Weights of a small transformer language model.
Architecture: RMSNorm before each block, untied embeddings.
Each number is 128 + 32 x the weight over its row's rms, rounded and kept within 0 to 255. Layers, rows and columns count from 0. The size above them is the row's rms in percent of the matrix's.

# layer 16 attention value, 128x128, rms 0.221, rows 43-53, columns 0-63
size [109 107  97 104 118  99 101 109 112 102 115]
[[ 85 178 186 121 160 143 171  97 111 124 131 150 136 146 149 130 123  44  95 117  82 133 127  82  88 114 109 165 109 148  86  97 159  54  93  91 138 162 152 148  60 143 120 162 138 133  99 173 126  92  89 159 115 153 141 169 134 145 116  90 177 141 108  98]
 [135 122 125 148 137 127 159 104  63 111 132 248  91 135 155 106 151 158  92 103 146 160 122 111  67  66 151 108 100 124 147 125 122 101  78 114 145 114 142  76 150 202 158 145 177 100 111  64  97  97 128  93 113 145  98  96  82  96 124 104  92 120 182  97]
 [157  77  52 110  92 170 137 138  68 152  80 100 126 148 117 149  91 140  69 137 163 133 152 121 123 183 170 114 190  93  34 117 166 120 143  96 101 122 115 121 137 129 128 112 142  90 146 126 100 123 136 119 108 101 165 222 161  69 184 153 145 148  78  72]
 [158  88 129 156 161  86  90 132 101 128 110  96  87 129 118 102 158  34 137 122 119  75 140 187 151 136  97 142  73 162 104 124 113 163 137 161 145 101 157 115  99 125 123 105 182 127 132 170 161 172 202 112  67 138  84 121 174 136 128 146 101  89  70 128]
 [151 171 114 118 131  74 116 104 107 209 118 132 143 170 134  82  83  82  61 118  91  84 129 136 134 114 109  98  88 142 145 193 144 103  86 112 155 111 141  84 129 146  47 152  87 120 152  57 167 136 120  98 182  91  90 104 104 124 194  68 123 180 104 104]
 [ 98 133 119 113 150 103 137 243 132 105  98 144 184 166 139 135  93 167 154 129 104 112 108 136 114  99  79 129 108 118 189 127 139 124 181  83 113 214 157  76 138 119 152 120 199 140 147 157 126 111 151  74 128 186 122 111 140  99 160 122 110 106  86 110]
 [143 152 129 149 116 118  95 126 178  88 136 100 127 115 137 157 142 120  91 134  72  95 111 131 148 102 150 111 138 117 107 126 169 101 178 128 105  61  71 123  49 130  97 134 165 133 121 188  91  99 138 167 139  70  76 152 123 131 111  72 151 164 154 160]
 [ 69 150  73 122 144 136  88 177 130  95 175 148 104  96 181 108 126 106  74 100 119 145 135 141  90 134 139 105 135 134 124 158 176  74 157  74 146 163 106 124 149  86  72  83  91  98 108 155 147 139 141  51  77  92 136 133 110 118 109 126  89 100 134 154]
 [125 130 166  95 133 143  94 143 158 122 186  93 116  77 158 133 167 112 124 114 129  81  86 159 160  76 134  83 151 107 174 129 193 152  85 131 169 157 143 102 183 139 110 108  72 138  84 130 145 124 163  34 159 106 154  88  95  50 132 143 155  94 141 158]
 [151 178 168 101  96  95 114 134 148 129 146 102  50 129 119 148 167 133 103 160 140 153 117  50 166 139 138 132  80  86 181 110 134  77 144  59 156 120  88 168 119  84 155  97 169  82  56 120 139 160  88 163 143 155 149 173 151 102 137 126 109  96 111  85]
 [135 161 221 166 104 160  93 102 196 164 159 158 130 161 132  99 151 162 111  96 107 186 165 135 125 124 155 120 132 192 157 135 153 159 158 183 138 120 146  92 128 128 144  87 116 173 131  49 142 120 106 133 135 142 165 117 135 110 121 102 133 205 145 117]]
# layer 16 attention output (transposed), 128x128, rms 0.148, rows 43-52, columns 0-63
size [117 114 104 112 118 113 100 115 117 105]
[[200 105  57 105 145 129 168 131 149 120 128 171 142 137 129 100 167 132 134  81 206 129 112 106 177 134 126 112  79  88 121 190 123  64 133 138 129 127 110 147 164 165 129 106 162 138 194 156 139 126 159 131 147 160 129 113  98 153  83 142 100  98 139  92]
 [171 103 107 155 154 138 106 110  70 182 131 103  89 138 106  78  93  94 122 112 176 151 102  79 158 131  77 134 126 102 132 113 189 128 133 171  69 106 100 137 138 148 168  78 156 120 149 137 115 103 116 199  71 136 135 101 141 150  93 141 149 180 110 128]
 [112 137 168 119 133 138 167 124 162 152 198 106 131  63 145  71  94 155 128 147 137 151 139 119 112 171 118 134 153 166 118 158  91 169 121  75 143  53 127 148 104 143 140 231 119 150 129 106 173 123 153  89 110 123 121  92 117  69  41 109 112 103 110 175]
 [123 167 125 108 186 150 155 116 122 115 153 133 144 154 117 210 101 195 143 126 139 190 143  77 142 143 174 127 180 121 136 137 188  85 122 109 109 181  91 142 151 133 166 103 115  94 104  94 156 211 114 114 111 118 167  96 110 198 151 160 138 151 126 151]
 [179 111  99  95 149 149 164 153  93 126 153 130  72  98 150 140 114  99  96 160 210 176 146 125 105 142 182 133 135  85 148 169 106 118 196 151 122 151  92 136 129 132 121  97 123 177 113 146 205  70 156 122  75 138 127 157 168 115  69 166 113 111 176 153]
 [155 161 172  90 176  86 115 109 158 128 138 119  93 142 129 146  87  80 155 171 135 126  94  90 138 104 132 102 153 172  99 134 169 130 130 144 116 122  88 183 177  48 121 140 161  99 157  86 174 125  92 138 151 103 116  98  93 175  71 167 119 141 131  87]
 [137 140 112 156 118 131 163 158 125 131 134 140 109 147  82 121 132 128 135 102 188 132  58 120 122 204 147 123  67 158 193 142 111 144 147 102 134 101 149 111 150  89  99 132 116  72  80 124  97 122 200 107 141 152 112 112 145  64 150 117  90 176 161  75]
 [141 173 185  82 156 112 129 113 200 142 104 100  66 133 187 112 117 138 209 193 120 102 126 171 153 173  87 164 117 127 134 113 115 136 126 121  86 150 127 163 149  89  94 133 188 116 146 129 115 112 115 139 106 181 152 124 189 162 139 154  96 129 149  99]
 [132 136 121 130 173  99 112  97 130 156 103 155 127 166 116 114 116 151 151 129  80 142 148 146 144 182 121 113 105 122  96 114  92 127 131 128  99 155 188 111 107 105 142 121 159  57  98 145 138  78 154 176 135  44 174 147 174 209 104  99 116 157 151 141]
 [137 140  83 131 164 116 159 134 172 136 137 193 108 134 141 159  96 116 117 139 141 146 114 142  76 210 157 140 126 151 168 162  79 119 146 131 121 149 162 147 153 113 146 125 125 155 150 104 149 137 125  99 131 148  67  94 164 151  77 138 129 174 135 121]]